python train.py --n_layer=14 --n_kv_head=5 --positions="learned" --tie_embeddings=true --init_std_o=0.0 --lr_head=0.0111 --seq_len=512 --doc_mask=true
Each number is 500 + 40 x the weight over the matrix's rms, rounded and kept within 0 to 999. Layers, rows and columns count from 0. Numbers have three digits each.

# layer 2 MLP down (transposed), 960x160, rms 0.132, rows 83-126, columns 0-159
484490504472582552505505596474496545553560502559475477512509542564511472548435368418444437512513444463566480476445490450494526522530535445526493544511499508524512387498404433498474473537466459460467484481585460466486529546534506483471456559496506520495551475401448486488488537495455506547440599460501510500482531548500546457447536548496489573435514513424465426495513488562497553495511486475461491491451483467485555487508494517420535474497499553457486500524521507526465495546570462
359488396425553594482496543490431507452471512471440440506528460521532444525570491524448550501457536487500438543471453467505463563556468509608470558498518486525447381543519573512547510622522495480456503461514537465508573527587495576471602548456608519552512451487563532431453558558557524624505419492486505415458562511541458628561544508458474485504596551535483574538547487477451536499526559495479457422571436495495542499480474586498527567401559546514493525594492456558490516468483558
489472514494471486556480512479485541503434534466488557514468498539455565442534519475545496517555513520489467580489532524492446485556497563512526446478491535498586487493494524536478517462494482473523465393493519496483488476550522492552589497487525456504483484533507524501525455508508484416542470453463530528547523566508481520500470436514514490504423484485495499512434576465537489469476516439548523546404516567490477524487517492457487538459534480489500466420533514461537503462471502
511525556598541588432562504499543513473567440377551387599480443447575467425562557533519480447519476487462520474440459423561502500542510497558397548438510506498501511476458541439561551550485447547442508581482529487567511500519516520492515495528561425495535493552542482563487545516526591471541485516580416467502519563502395567588424468510459535531570455514569461474500565482536517513459521426481462550478552518440536508481496512551505519467533560509494478519554430525460549584523454
476525419463450488470496460540504527483502498560474465505446451481533516507487450537499460509520463507443483503518549447519487530495445456560516527480499472573511478528543483524494605536497539490525508502436453497520483517532461447471507504453517467450510525531521546409514510536509478483494484527477523528373463539544540465495562555502492559529506461478438479503480439493563497496497465526465504537527510479467513498502499463551503517504474454549455505542490518495549467500422494
486449548454529523491507456486515515523500467431526483575527510493518533503512505512484533525487529484486534581462525479475463496455461497550514450487524503617482560423549521456581479481469485538510520454507467527503453513459474493530470494470580531611511450551426490504515503515508475518517497444558540503497503490491485578500502556501440526454599500524438481500493473479469509509546489438443444494459474499463549472467492480514521505454550598473521510493463496503456550424472596
484439515521525493447530398517512518460452510502551543509524472518528509486540483453468542510587470525456503412544550456502474517506417550527493476501541499464480506529585480447511508499459457520430614440506502540435551495476426503543493459419598580463520482524447470537445412505448431437509472488469461534464471393376506522480485519447441525475499464496501448572480419460520539469479558457493509520527501458584489480432444543511473482513476475435446439511514501516485437527532462
522473413478508531516538464506551453505479502459433478453421567503535526479500496546512453501483477509450483492438565490483551561547469391519468442458473474518478494495510482485479437450446504493478444537533485458496488527421466500522480494398434554566556580562438475424427463547613543473588452521517481539464485505470421518521505507460540481606458477505481507494514510519526484502531479523530512567475585433511521493509493468473514548515458475547495500510464486506520480452476500
510496505414446586470514515477515520482477431437530471495467513446496462499536485473441566552462486488484491555457435501487512525465536444486505478535466575568484493517484486490450476583462438522504554515543539502508501496531513516531475500497452554503547469553537543502559483516535529544455542431542522454555510454540516469448553466469518516513474463506438426505473501444544419491438535510490455608529464538487556457526515525495447526478518484578482438409414505494425455471461531
483497584465542517488549380506595565480548419481466531485504491480477474455506538441578557439544539477510553486552561513506531535548503534465481440480525538568491494526502444534550560523496467526464450520564492426577498551489554490504550492494520528551457515516465475454509518494527418528471482515519472486496461490485463518471457497473583514478513561546412497526386487452558535458481499481502411486499489471522474492530458464525510486538502494508535515508501559490533486467539447
536425492473491519516480478464480472419496500474503553531500529502491520485462457525514553523524500487520460509505436519497588480385485444501456539565467487500487474557520465447478542532466543558476457563539558527532399444506560513515533466478491545470574536524544518547496578455530550512474538456534511562512568500529513561524453501445508524462443474454552459495511474501471524493502507501487503542522447504496506524390537467463542523479471499470514463548519498542509491583476466
508482568469547508464438516487442447519443512455516478562458516453517501514516473500571497455475474492556484432516506504471527504451472526508532455523542467545464440544571495519575490463508505570486455570513476534490502499451499526524490470477541481420514462548519552522454567520482511468520552483535489493462453483491537484461516463488507483540460478464447493518518474543475485537557525530505466467502533487512562468519549562546524521534517551558542503485432464506525509461397466
512493527507494507539557509486476461523515458483455539531500477527527512525500504535470511476517477492502461494514558547497534491500493509518489522515546502520501511492456481577512506551561555556549500522488495524544460500556498478555511489486509451521485523519469461504533527474546500472524497510498497479500480504539498533478515497476525484530483531494490451520526499513515544475491465509489481531495449492455491506499494494478505506508487440479514490475510525494455475535491528
520524491478546525498517489535518442480472527496534485559527489451494618451486562639507470465574515524479573458531466497512479517560448573537501606405553424528555482466453463533529509527540390448529482438459543513453524420470547535426472433485493484495557463524434556490532441476518552495547539471515453429532565499484483517499590493445497469419411521457489468393527421460526473490519478438567497448546581535559519499498552523478456485462536519544491510543562421557513536532457503
466526533483512473525519510456498525458482520549517528513516520448480516529523471483477502470503518523484488523502495546473485449519467531486481509494509492461489477496466484481493525460438459552486469495495500487563493485556535497457465486550553502449538485510527498502529495440504490511535520494455474513471518510523508530501441488503473457501515531503500459523510585464505512497479529525536503489490539475542515525487465475495561500542443521491490515509526488474505488525538464
486518475550480490526516482498501493503504482448486519469527512514491487607507539579470458489513469488550435482479462545487480479517496505476531511499451468568477490496540528440539499513510461523452475525562482561543469506475514509470477508477539467554501511494547541459560556502556530484561465484510518478516508556520517470503524542499419541542504510497544478474582441432500467519485458492546540478468534535559507399544531481547478405481518548547517528571580462514571509507490472
379497483410519461563591403558394523494510434489579564530535493481546509472458510530477485533445456481496514477495577510465437474605402469413469566552413468509536500541573362427430465521486462448568581559476483545494599453416545593566509656325558512535558460528549508562531541510450507451480615455519500476463458515601475546516486552495441581651544547573439421491668405519494497432417441469459567505473462471489501480463480495460565591495526511562496479551512558588549436514387447
484521510550516547513471506473596466526524550481563455617484465555483466528504479479449501488514531509535459422477487419555476511499620427496538505524472510499424501429464484588529518470498470540539452485469518512587493516560508522386509524563542487480468514539463409475530500522545571490523523479521501504548457418462470422564487483487418528551505388476516543529493548449526451525476493533524533541517491528570438493538502498583525460496483490541451494477469485488494565513530510
451499481491500468495451513577529558481576516440436537525499539513523499542476412511442463481461463576557495537467474512451571558500386549450504547481442444536563468550420486456488404507525535526475497481555521623453500461413541499441503457518522513440505448459481477478514494459503502441516516433490454418573493547530481501466555506441476455488504532522503597444481503467536520460434463485518483461443520533519520427510521478554466410511550503461493495468551459461540447487499467
443574494545444566444445432433578446486582505519423458544511469515524506511461444515515511438480427513545520434441539469495507465507481475493426541489497478534499611432422489557477525541510427465492454471529533529480464516478521495429496499498550528481524448471455500522414498455509555504428549482500534427534492481519579485542572542540459439451575577453533503502515450538527661586513467454468603618507508540469509488523469474527503531455503482515539477498516507526497497518497517
514454486488464504519473454528544484445531463461526455538460503523532513477516514509426550518485507553476479472520468519470491532419439502484445511488434427448501485514541476534573485525553504544533491474587461427486523498554487427500476524513525516503488456535573475527525552485522543499484542503494446426482436510544499504502476530508519496501542503483520488507477456503503515520524505482483541430527496486603490472564442443471499415492550584496474516461551550477539565446521504
513497446480443530477477493493554521522459550553461506517461439471507524456484547524486490452484555540501514545476505515511432469515493479510491510426520436474502535484533492512463500499483487485479511492484505457526472476489527521520544463504442539474497509472480463451494540492490440481459456470489525474473493526500557557503483528533460523445523505499452517560501479505530502427495493520515529441465505508474512534437517490528481489460532520540477444480439458450511496550503520
525455491553457534508496468506461470532475545462461461507475415474512476524487450509493497494463485488534528525470504470484485506532516487467496550476469470528490529478517513513533488500475440470525484493496499480523490468491495504520452490503509473505478534520452522575477508495528540548382476497606444560470508513559501486517538509436516499449531518517510452481501447582509473523527518504521521531500471481551470424544564496534521535470483502449520579469558504529521508562533524
507480491467550517461473512448544456508542504442452500502485561515534498521537486487523420519544517479493491486499510505515526573495478486485508449547509520507484416432508548508507514459500441447455435455510462508495454471550487511508533437547471463470467538488539534477483427542483536515519460557486454565491502534493479489469495426458494464434530483463468527542527524569495533502501535546472509487510508512532491562490470580539526546475502479441481505538492459502500556535551527
541499514443523481464545531459480514540561527567524491447519481447531434542561441464483442453536489473496528575504505499517480516529552555486498456526538549539495462488542457518510501583494527498530515399597506444460469434523543558463538465483389490506503597527481509461467517494452462495439551479476517449487546514502481513547558525428539522485546414404455483525450420485557441486450526520482518508486504521473526567531511424533560552481465478549575532484571489487554539509539432
554485497573543537456495463458522546472479553539435512525516476473517530511528472538556472462520593506519420490515448525457608466539426482572524478550454475478483478470504481498504491508550457497524525510533523570483484513510574504428462394468572506465528488511474513517513593450534487518571496572485476448540551549470512497466532475515440538512541474511488534574506491500481471499504532486526557486514506462439519449488485498451494440527584525473483481440497513592478466493432576
501504516524473432449484488505515487579512507583564523457543445513506517510478492511513549525485541556423516529500389479445509443429478482487463572534498513468458445522542427554425525512518549538472411459467507558586527518468488486587483502509424517541508585518475480482590496496574570514431443591551458536515487477513502503494469521485496491501507554498380542504623525456515457450563526580490465534493475511491497557456455468537503594532498492467462511523503523433554426581442499
500462537486549516454489515525505531580512521497570524610535492495449503439429518487432490497508502530545480534546455463461492478480544499485558473517536505506536513448521458519457471572477508533527469550482510522472513527486501459393519507503528535501479532472500445525462441440516520473493499523453500501553479532484478481511504509491506468506555501494517511462516495475536553496415515463502492405512536468517464489470505494476502558509469475502459571514543513484482468482559490
470505445484570494523454493471490443493543460553485492526529534492537460465488461450535488512476531518565525522536525487500492505460515517511482548510458525488527531531469546522480472553484544498564538454492499485494518547535470487524505573510464473501564569445518466550493522488544525481490528524531513478455534497512514488517549517558578457447487445553519522477520520518519536518551514536553514532488508439570506487476562519487511534524506486455473496497518524481515496444484570
493448447517497475513452564508483477472525503479475466463495501525597423505506460481518463545419488540563537440600513517511467480488519489506479542465496529552495533486511482555420520474539505495487462509529524507541439501478521491516483436478509559426514510498504475523421444461539465496529491464441483524510489486457515508517486482485399508502525409431494463519461476518469422441532450477483546465449457532483498408556536471546587518521521516570509466500474494523563511549463483
517445457512522505511579502463515512534505500499482484456526429453526514534566512454570466484503521445439459492550493486530485479513511521547522503548430543471551526519498504488506526451467547502435546529491471497540545512504469505502522561532488549487488489541459535474512434507544513514480514509476479470533509517428508486461477479535499441523495429485508527533521465498509475513506534495408507461507546480487440478491488519452480474463451460467457511504492521506508437541475526
520421559526511488480437561479442505537520517545473527461476480464526446478543531523563514499459483518532504541469547459549532528490484500501484513515495566492465468504484486519481524514526516493476500491544507471472514547508496503529486529548508490569461514529514526472496474481518553553536532522436593490575488562441484561478451487500478508542557466469473509492499508525497501557483539543495512509492522468469496553482492497511499517495495501562538527500472486533515453553428499
442466420454471472453478536529509530483494501484489531471446569459536479509530529482508496486440480485560475573549552503546441538475438489481519521475421456470522524483506514448491438541443495516500521472480467636470460372533476509444537539538467542482451524480480492486489543445492424413552502461553427494549466515499521542459483584524525508480482520529470575465525455498526520527458463521552529482486480506505543584554518493535514457541544470499553476481546509436539513488569525
503500483486565454487463442467524515536558517464480484454477508554411491522481458472554474520528459507507450578495490453571539554478434531520480506529529537572502455492425414437448466498527505519530449439487506520470478503446575447511508486535535514561516537512507516484430513531534566493554515547481482518577489520493533445452579482512470511501544446533486543509437537502586525530546522534448494462513507546467438475532479535496503510529510463449542505502498495526443504451510549
466463488513516516522568464472488517544536489463454511490439443522551506471504431535512476524537537489533507540460508431480542571528470520483507529514464489488481460542497489450457503441507492464504496448476548487405498453517521477519477572460458478469523522514429508518469513531531537558491518520527510518511468499522443477464483553488547490503489528513527539524506530544516502430487495452510489532463430483547494523511465491496473486515583465521473463457521490496495476445482512
508494460416517570518542523516461411502528439483531527473491522465538544500537478499573489518459497465391472509506468513466464503465508533544492473497434521469479469500456497546529487481560595587501473450482461565512559524466559557480501453487452573524501526586531467507489502521547536505600399528502507471467484518509507545508503522465469538517516476513462608493510529430444487592525533464522507527484507514445541453550523524479513536456515484522521591464516509501497460501476533
494509512493532529497458463501530465472519543526553471488503506438543520524552478545503514496479548503517479542545494534546433479495514469500489439527481488480559543441553496473517514487529518525448544454490508490539488506469500515473543534535503474466486566442514516445478455473501431491483576546452504513480512478514512529516528479548483564522493477448469530542540530503538514511461504483447526494553538563517492522518497529536469528517468526491604519515475467515522490545542534
506463543496596596494582494536533452526454514540488539501493475473428500478523436511494444533546505560488492551591501514439515461491414533501530516462529504466527548484550498427455449486535532555483505500506422606539569556446486495588448493496510510491492482519437434533544446489485575491521499558492487564504522533538484477417502513525555518537466470543521503508509473532556543492485579411444507505498474531530533544427489525474559530475522564492520512508544573553476493451480479
458524539418538468540525484570436536561545545497496502460498482510563502476488504510479419533541508510531498505569555472511487491512472443511460608542425494399500546587518489482516527511465512485498586588486491520440562483591467525456483526438517574479541573497481456487523503478520427548565512482536553473574533465516515500499447514530474486492574389511558486521527504498610508502477457418515477449531544490473548488454508492530554569505533503480476540466530397463461404451494395
433536519451514514467527531512524488592431531522469497526535543476496451503481562519494526493480463608514475370523558476468515439463520587506500545415498525500463546553506433578554488563526490434487498532510498522475546521472434538528523535446465475484432454433433492542426443451513538514523589463521528532482480539551496550532429501500433495582546501546498526586552481499394462528576512422453585537545534509500438490520493570440516551489504532413458527490546468608527535521494469
545563512379555513421524498449444547534506510512497420471445502447516488560556536438403503489478498527421474467510488485527530474523526462520469521499531491546469535567466478465464501567506461429497519537524524481585581528529503473448511539455442486470543530513501536440434572424513555556452506484438466471530517614444480446433611468455559513581483507509396509491523489571455504487419539484435511542456525497520491466577496495543540484549506519466497481519548460566502464517549441
504614495565493514517598377564560467521492482521485434540495505529534527466499610477540499503522534569478481481459490497465442367577451500484498549498506427539532583379494566475504508571462509493528467570494586466501480486521539553505453440399574463413527451455503523534540554522581517532513503534504517449449514457511569665459493480463468530539525485576470445547567614495611360486531382494515506511531568517545497429534486533510400548452602592532494519501501429561480397505488432
543432501464506515523485488462545486501545436543505511498541529447492519520524573481485496523464569504425537477534419473519461488464505482533415467460444529497521444544493516541430478498513499523532418465556511481568512501475497484504474502494523456515507506541421515469527529536486452487478545528499489499523513499513472521503486488507500554510575500486414374553470483461509557498469513426504507493529535505399477524486517576490502483505533505482479495469418500461524603494507498
518466524440560616429529448512503447537509585500440533595522442479420458554522517448519543597502481504527520432557505478479489541466476523543447431498531465499510551478584500561462541522491460492548517439502458488464508526525481460487514483515473443486492507519488547505520498603488538472547494563530473555488434480532531496498468548425443499491493460515451392573497564550540583459408536489487548482536463507549497575487507525572584566511556524551540459503460626488513543477499537
# layer 2 MLP up, 960x160, rms 0.209, rows 84-127, columns 0-159
455517418454494541484593541376522564482554448437485425416541481491516470487460477495423569533517509592525568444442450582460514572510498469483464537395576433428532470489467545430479550444447537481448489516518499477581522475529512484553519484460548527522533465388517542529508546531471534471566511547471501446515483501426492465537493479448487424478550552534502511452498528426516447535504556524504458486535429495489563613518523498503528488441536463535579447531613505503404626490463522
518461544467441513592481540530484557490488561484472557458449520575496480546493460460426494484448449486496499486548473558487507487479477478542557550546531478504533454518500456591518550458429514480510497476531483555477494430539493551581468527401502457520541506452489535453549474434524566423497515573494431530457487491516453510524523464494455404483470464467505556540514530532553458521520505497533512503504521468487452420396500464504488493488491525507458427486434503539506543473506547
571491434482492537464493518421422428523489443513515509455498452412480554424543495553465512465429518483440578443530518554455574478518464443404462591549497472601453365384587616541472514468430465491469615481537493515504447520577429495557521526470529466514433575440511463449512453544567505538468550538423501524529453595549472610452546522469439445598584532457527463482544537451430493487524531438503496496501493508544518510506431491561455494474517452467520536482505485554475504569581393
497583435521549539534435523477447532427512492553505526529514507488517474407539543480467548547433544560501486518480462514551469479577506497532505476543494469403553505443465557586567511509492539534525490508466449468439373473581505552414471471547493576535463514519406538471514448463499431507442499510518505432518478545505454458497516489484541520484501532534499481430489445452555498466517460424460465456567569566486581593566548501494458525519543477522516540436511518474542491487444442
446539547476490487550494492451474482495516435479516556485498489511529460476459541499489517512489424500521484555425567456514541447499641435430445497533518440582439535465482518497547525444485556494459484526476528472434429482474573469565499470515581475524574538424503433524487455518497556477474485468505487488482471511435526536496530575549454523482544489475479479479384521507477489525516523478488505524541513490475526453455593541515529486587483533518490488520420475535451518508442516
474484543589507506507480480542429548515485500498474535487477539470462531497472522453534492533464511518531506526417564434509473445496510519543469498468544513492500487497426479450478491540579526487508468560503461480490498456527456471402541493457510422429462553573449482468559539502523548572502490506531512496525520482450475523494494479473471554520480504562545506511519495554493494452524494451492517480469455485482557526462548443385528532470509481554519546493461509463515504529450524
565530478498477488438489495498475509455499507510460482483485527542523535459469562526537428566560473497515496516493519496507529464441529479512508560456547501443481501536527477487526488501460479542513494483463553476516444437545588503450525534458509501557558492482549444482494488468510512485479495573453457438508490520573444499477449536520501449468524444502534491435508503530407527529528528454473528522528479429469447539409555503521549476473511474531459499509528515523490435485536555
500537462499417497482500531451519492559438547427518510559489483422530538497452518497507497503597481493451571557463553479500445535495498455495572488471537494505537523511473496431464560491464503493494525496510521539436473517486462448508437475524500523544512445475612562503486410554539649532398551469526409519505525430511496486460464516449506440531522462565532491569435492533536464533509493497554479529499476457553537465536514482475487432474551566510403411509428472514479508448471531
457457489466520437428451506467489526478459534555450496493538570518529500480525567488509519520595496483448538442530512404444474531556485545473499496517498565476472515452515464500443489540477528453501560465548550499533511439541484508465548405566528497523518470498460470507539519568536504456482444600475448515532488498541472442495490488549497447501533585450460463558497534495484471407490483502586486498521465537489440443498482510530495586489449522491506473458491456503475556483451494
473495520482508548498527514527471540536479550508551479491468518534486514467484457499527466471476508526483521535483489533536538528545481544462466497530506545438481536526543517529529492460495502464452515491510486461499491496481552506491491447526547488553475486493604448517566441509501545425487489514478476491573499514457456494500513463555440533503528500502510510572458505453515481542476562514516513498507503493531579472464464538487469468493516497478524462503520574517516509521524473
586527498499509549535474585493494489523524452469503479474488514501568458529509542500475469489448500481433479546542552436475467468466449514428457484518494576500537546478521526503461524472495478491457496522477459512423540530546521494573502432538490477516516478532456491541423446587435538483489518433449459522522531510525498584506550542490427487499557450579529579469530544500533523499509515502515435558466484496458524599507484520477526521536520484478448435415461537466503518555488461
457503498528513488447490472512477529482477485511510515489453506498512503507464548465567532498524504491470465499476464574525507478519526467467532518484490539537527500494529496532504478490508530512524443502469527439480505493495521522515518498486538518521500444513507534485563497471507470484424496510455481506533488534475506495504421486497481488505514520530556488461505527505518484470490530492512510495504525543475500516491468544505519515450452535487509527538455496511482522524467475
583507516446507464501433488474462474448499502496476521522506417483536515425530599564456540438515488388465522510503427591472519454524520491461524517537501452491516509528495501598529535512449525482486448458514463430412447529575500495504571472485522487542501473564527535460484452538528455445396439506492476493438534519522456502470524505440570553537441454493476452539497463471544497547496513566528483537530515481478482487506454472461523514510480482475532455472456490577527543568553514
475562485507523479507497511539516489508461533464491461530534515472473520495457515486507491538546497523546445421497478450483508465588487479567503507542513509508443490534498569441564528518488558483529488501471500477464493523462569512477487440558607517506480533561484498493532457474501452446456457462511511493516429484466499517503530506488523475515555485529477515481464495410486479518538497515505463498514474488538592459454511512503585520498523532534491480513551537492477491531520478
528533501503528526501539486411407499491493455516558498479507589489555472495447562486461445445478458538535490549466484500454448515532462587520517519558526566484462446517540566475570437439553587519454496519550547498534464518478511497494519497471562474491527534500529505535603424516496504409475449499469453563479483456485526493438498475483452514496497509475552499547482552464469520537447561513530503501491510537520494456454519502488526430473489536480460512552514480547484528476517503
605456555523464500514468539485483444434489457485511493491557537470545463509448487507473569488500532529486466593504411465508486554572528585534548454485542584498507525500483505469433514501513549545511468501482473466510540465595492493445562440413466509549527464569425559507558448501480403420468463491443529533556531476474431560573454517532488425548413536453504452339456458436502395559512528469434491510540549570497467428526506530505549471436453461488609541513520530482507517529439588
487469532495492569547414413513451495492491488497563513528677514518565529580436557505553470486455514435492478559499478472449453533540501500463453496480502496444448449497484470464501534387535560570503463494467499489517352455586504511480430532525480505544555454485469592494532406505498435439553473511427476521454477544497522417533582516530432469509461499525613535451449523472498517414472533498550561457508490573487460493371481588463446462487593563481601491425492526532487508476511443
462489499540456522490513470499502435494478541476511495472535572516532522493454495508421549464417487524527443479492504494491474487453501545439521504478553445512478497491456495504539461481499568473505570594467510510484469578548534489532454477546522497520507534459494506467476480491459488440482447515515447546536519460498518554479531478473510496540515468561557491458495548494553490452489490566516532554480543505500481519523493502493495505487522471547496512522503507518494513509429509
523554547504510537520488528485489538395424518517503486470521544471511515431482441567516470609531505498593514517443542517520534520499448489504427502389479471480474558455476522446521420544497461494439497492537508514563520489588436493507443641452520490525479541492495496446473579452432509492494524476461489400498509547526548475560504436504454520486553499502552542548503609532518454515460459515539526553435494593566496553466516535519495456427488424479492529487535521514431498532597498
469560525503496448522542441483453470487498454469509479527568489534474457483527521465520495485518437483434472451521472430433512482534470529507558524529508574480443514484503591505553513436527499473530506515451492529484483466471559508495552518489561527553493444524486549473535466561609503508470541519567510517492454577546500480499564490499480470488559584539486515444523451463519526437464506482471499468537489546500462489449395471529541509512476504454474566496532506543481500496521480
592569535576470562498511546508496580525466529524533569466535564582534465514418587536485511468473469481525496503501480480462487524462449514523498550500503498455501446465526475530449531521496601479541482474540454467475482480510553563486501471547485544440549534513488562446510485400419379443499389476471464470511456497422502505506417494508484468573527481492424514471531481433517481526554480488465437483474423436456620498378493522496516579475572585542554525454479526528520474503547518
520489547531486504489466530468484570521421497478542489526460482573492510487489475481556553502506524483485500474484483475425495534513442536530523439486496573513528511478454444494479423512586507559495470539463522486521447476429507506382509589495465539484498423503480554463555454461477451517467484556539533519574511514456496419554400480461502482510458478518509521484527440552483537450475515457494466513488551495508453587475516492504530509493447587536533474538537500551488531511398419
460465505549441494452524567496469532506487550528506523492488435511506478513557430535478536565575465526552466473469519460513470500537553543522466489470464516554495470512464512496517537490526482467424515433493500498474444499526442515553521545466536482584554471497452520506478498501467488522510582516428541513487521487496469518508539511460472499491470528496473537515563555472469420483498508512489474482459521530409525481570501491512572523516528483533476480533460472523473510510450492
566535581492491493517542505466441524499455480452556587611604547441558438465484576473466488456532428476509564501471473526533475504490578548524547490519514454461512379522506536537552496470531572412538537447479450460476467509539467518488587517397448532531456482516574526444544514497497464475493442474531534458559516508406520522494466530478484426496426488503504442557494464469508460532460456490511488523583480566502514478497528406538517484542473555498512514518556479473469476484535479
561558510468425569567532484475499456494486426563559481501471470492567520531439489522485514440501409509522574495496522524483536480531440524492496447495512516485465462494513459486546500480512569553509482527488489515491521456483467502492492535578442537474543433471470585488428472425456499472499466528481441493506450412531514488460487405497474447568524512477539514493574526519446454491527519517511550500508436463494447549521484518434439448546522525470448491506488586470505518475483553
500533453520474480467526517457544634506480509478561491458522508477488484458490452477481511478505476552431529500498496515458525557586528561463470507500527522511478507468496523444556484497488536493528548493443447522485546438510526475524529526560513545504510462473488483511444512577443468529476567492527486451463490497518521480393484527560518538482522472563484522538394533515510501502495470533584473540459547535497568520522391463383424522528488465525474501445435481473540581506525572
443549560439451500608484565474509488470506505475486491447520496481502448507447490555483551431500466528518469506500491470548480462418548457507578525523509499507531528528547486464481501500514553485507449518524489466420522567504469496525557486503581458495529564469471548511429564455478454491543514473468497428451470490518482424500535457535456385522529564577603475551541463497477440497445531404496459552558391514445499474517534552503494475469497525497446536510509549504515493527470492
538505478531470494428471509545467490533447537428444496505532492509516506486489539521523475540569476519521527441546494488472513463530540504521476505535503497479462441508471464497446524498492498478463474450490467516519536447530517561522477464479510485490505516477524475502535532482555538514572508543508495513568504497482531468478436559493471480488481501468476521548439559509495515477525482512491484504481574546481537504524502505458465487461516550489475493458463475519450537524505491
533503437524469545519526520445469495582619511513559469363496525534576528459463526505506520508573474557479619579510508491459555542509414503430560613541478552517453470473529533517516524469498445505484458529535472526468510478493558477516433523520487551433515469496497527485482407481431415472547529500442468524493479493543566553460534494510430512510507483497450503535513526533495504495503536513491487448446459545518550463462501484510456531522538517456529469490514486535526478569477485
509510541503528543506429525573496459474479571489443536516499536534444511452492478449434581532478464521562471447460539486489547502514479522516541460542469469553463518504577508512518509517516512537492435567472508524489473439510502479527508420430527484481469527470552502474525517568474375509517471474510514492584461505531526452499542487475538558521524556494501465474498489461478486485515508482519443539526454505537536436470514536546473509572429532485526526531582503519479490499534506
544467495481480502524487596541434521492477496475534489466506525498487511524479511409459517490433544498455532484528468549532536524532493510519482446524459556531482505508563558479508483531484519542440517489490522482527467538529525523551546483492548504553468489558437470518519432548543454521434511485510457536556528474487513430497519513432457547510517494544496546503501510474539444436513517482518473527418515563478503444506403505496527529531484476513539461507544478484511507495452494
444521499451436492504476519490484488530536540525534528534444517455465502461524508494461453488430462490495489476465490507524511471450518532557440426546556479524444507551494467490467461510474541497496533543501436477443484557485475543520504481525504528453540467474486416513568545505482533389457489514509522440565506513476523583473529523581471519541518507523505475503516555447506500507484467523491504584523485491436574513521504546480425486428499540550559471578493522554481518541511502
518465550520461478543460555507508519573481515528570492480535499559496494503439529489493542521491482481551489490431486462468528543516481471492511561407559497529483485459487448483453447494499445528452486552523543512506507483491520480505477485514555473536473519545479521461552508472492498475491500507524508472440524538481589461493567505480473496525544435499533541546501500490464498495493479519501487440434502543517477484456541541539565504491524553423519540503425545515484507505453476
501508493467483538427505470518543490508491519491515535484557475501488478489499520445512454531503442477502480408560431525524464437531443409474500520485512524461549546445539505528496440528525494507489490540517472515561498524490478529513507470522532522527497526483536510514518521494548520489532495463534510504512488480455524541496513449507516514552550531506451509477513497541546510591499471453504507484514512512440527531518463471501522491473461488510474566529498483495434459476500477
513423490506515507517528568501463513452503537510469461498525457516483518506477434501504556522506460563553552506495488504442506484452464548502474532439531525516484454505502467543537466468474459579520465529550478489502503460480469540542474476480499465508525449475477508483442504548491483521496487507553427446515579476532438461555562490515476495433520534506512486546452494492503516504479504564592520507537480444482552477436547521492560486532523510520536453460511550493487502468550494
510456482531485466599496499532583474428521488447454503518485533576473472536513498521415577525501495571499474498484532536485503462484500498492495442526435540553460476554491524478587535538453465443528509422536453477463457441541492558514529564397547469517512509506536540485504506549448500522462442503446510526569511571491494497483526512497539493487514473525509470542541541483486466483514522471440520490514472512452516552495540510471483451487443450471565499463443464485529506515488576
502530571528538506525532558529478539482538546462530529479489531461475412525500452460504474562582499503515523596531484414434500451526466546472521529519458505472463476438510514509502510433495520524455492520511512447420532603516452463531492440457588458475519468502451497453493440538483436512575509532507465517546595514458487498472506473501461505500489570471544517514559486535567527480523517428472518543553489556464488462482457496386555531473479556493403516520501565549498493517511478
503470528528541553490443498529486519468479498546468510479454542541517509479461514531498574484499488507485509479480567556495524461522489495526465421557530403510507539495528454422429562463508538505522495478477533520532471461454521473512459493405491526480564529508468544464560500579520456537517478462395531456462497516505494523469542500521515495502472480513567512512453464581467472540441547477488482568530499555534470485389488555574426542550451445554461516495413521435560536505479503
449427550478474488536491487478548513503473525541495458433600528558517543483480577512584535448503473518433495583480523529602551458590561505487478535515519499526444538459527500412534489470419503530456492483461579483433470504579495537499463480530548478493509503471609471518512458509437492537538571435527577502527524490611525489463477566463518494532527437531461518478423518525537447434497518432534522540524511534465489572574492506431542529492556484401595503477472463503433507588495407
531578472466458573528457505547441541457473520540484545511469492451538534444489593446457540565500471495480520523569495526422530516494532526504463497569526470469516526505403560509483535448486520510526391538493482477488486439587431509563540466461546435491465509500508559520622542476413504519425455487419393473531529599505488496467456567448472430511545556561445491530480502491508518511428469498485493524460467425494479531524510493472456446548459520475451583508518470606546494528466467
420511482422433531554466567490494471462479472505445611511416486536408549555489592484538523546488534454539499465557551423417506477513517433392433472519505415553509476437547494520514554546528510493411456507529510506474469519539516539525502525540480552532450468525529533467537550543473558609425478521494505547486486554486556444468512537421437483565481555478612534608583465532595540479411460506451488526504509459445508444444467455499453584524544498505495467602467467529468441562564515
535560518524537496513505421489475483456552510462508465517557434449471449615495490450469504482487397498495470424471457487457466540556498514525486502509466512518518493531538501508530541514534474443519454495494507473465488442536518491459497532447573473523497505492491475555537514531448432499517540490457434546516532528436492492424529530486465482480536557482565443557537480571432471467592463541616458568428537526483520477544418534492463542490545512507566482393492509529492425544424494
538571536521463481473547526547521464504490518493523454535409421518521463425456507531531500552511542500533509555460572461467573468522471538488513562446440535538561506514389512600497582493474482469513537552522482389478517460402481533430630433536534493423520586547529536455551515461466465443510512491517515478483516535508432531453407498528367515568500495540423500567468567471511490460523454483513464531479489499456496460503517570438520548472472508506479387483538533526523538555568481
527507541555444482430530471450492452525446526471458546439572488514487538537548517525522453528549496484464466546480484585541530462541458513565503474497529512472557506484515496502489546479560542516435410486486505503521493484492497478515526429578514455536510522502521512515578486509511480475497516495465488525489516526522480459484478444487555502522478507486487454542422513544464517514502489481441490533492444552493526532507458473498514463494425505476564440522508571535482477450480521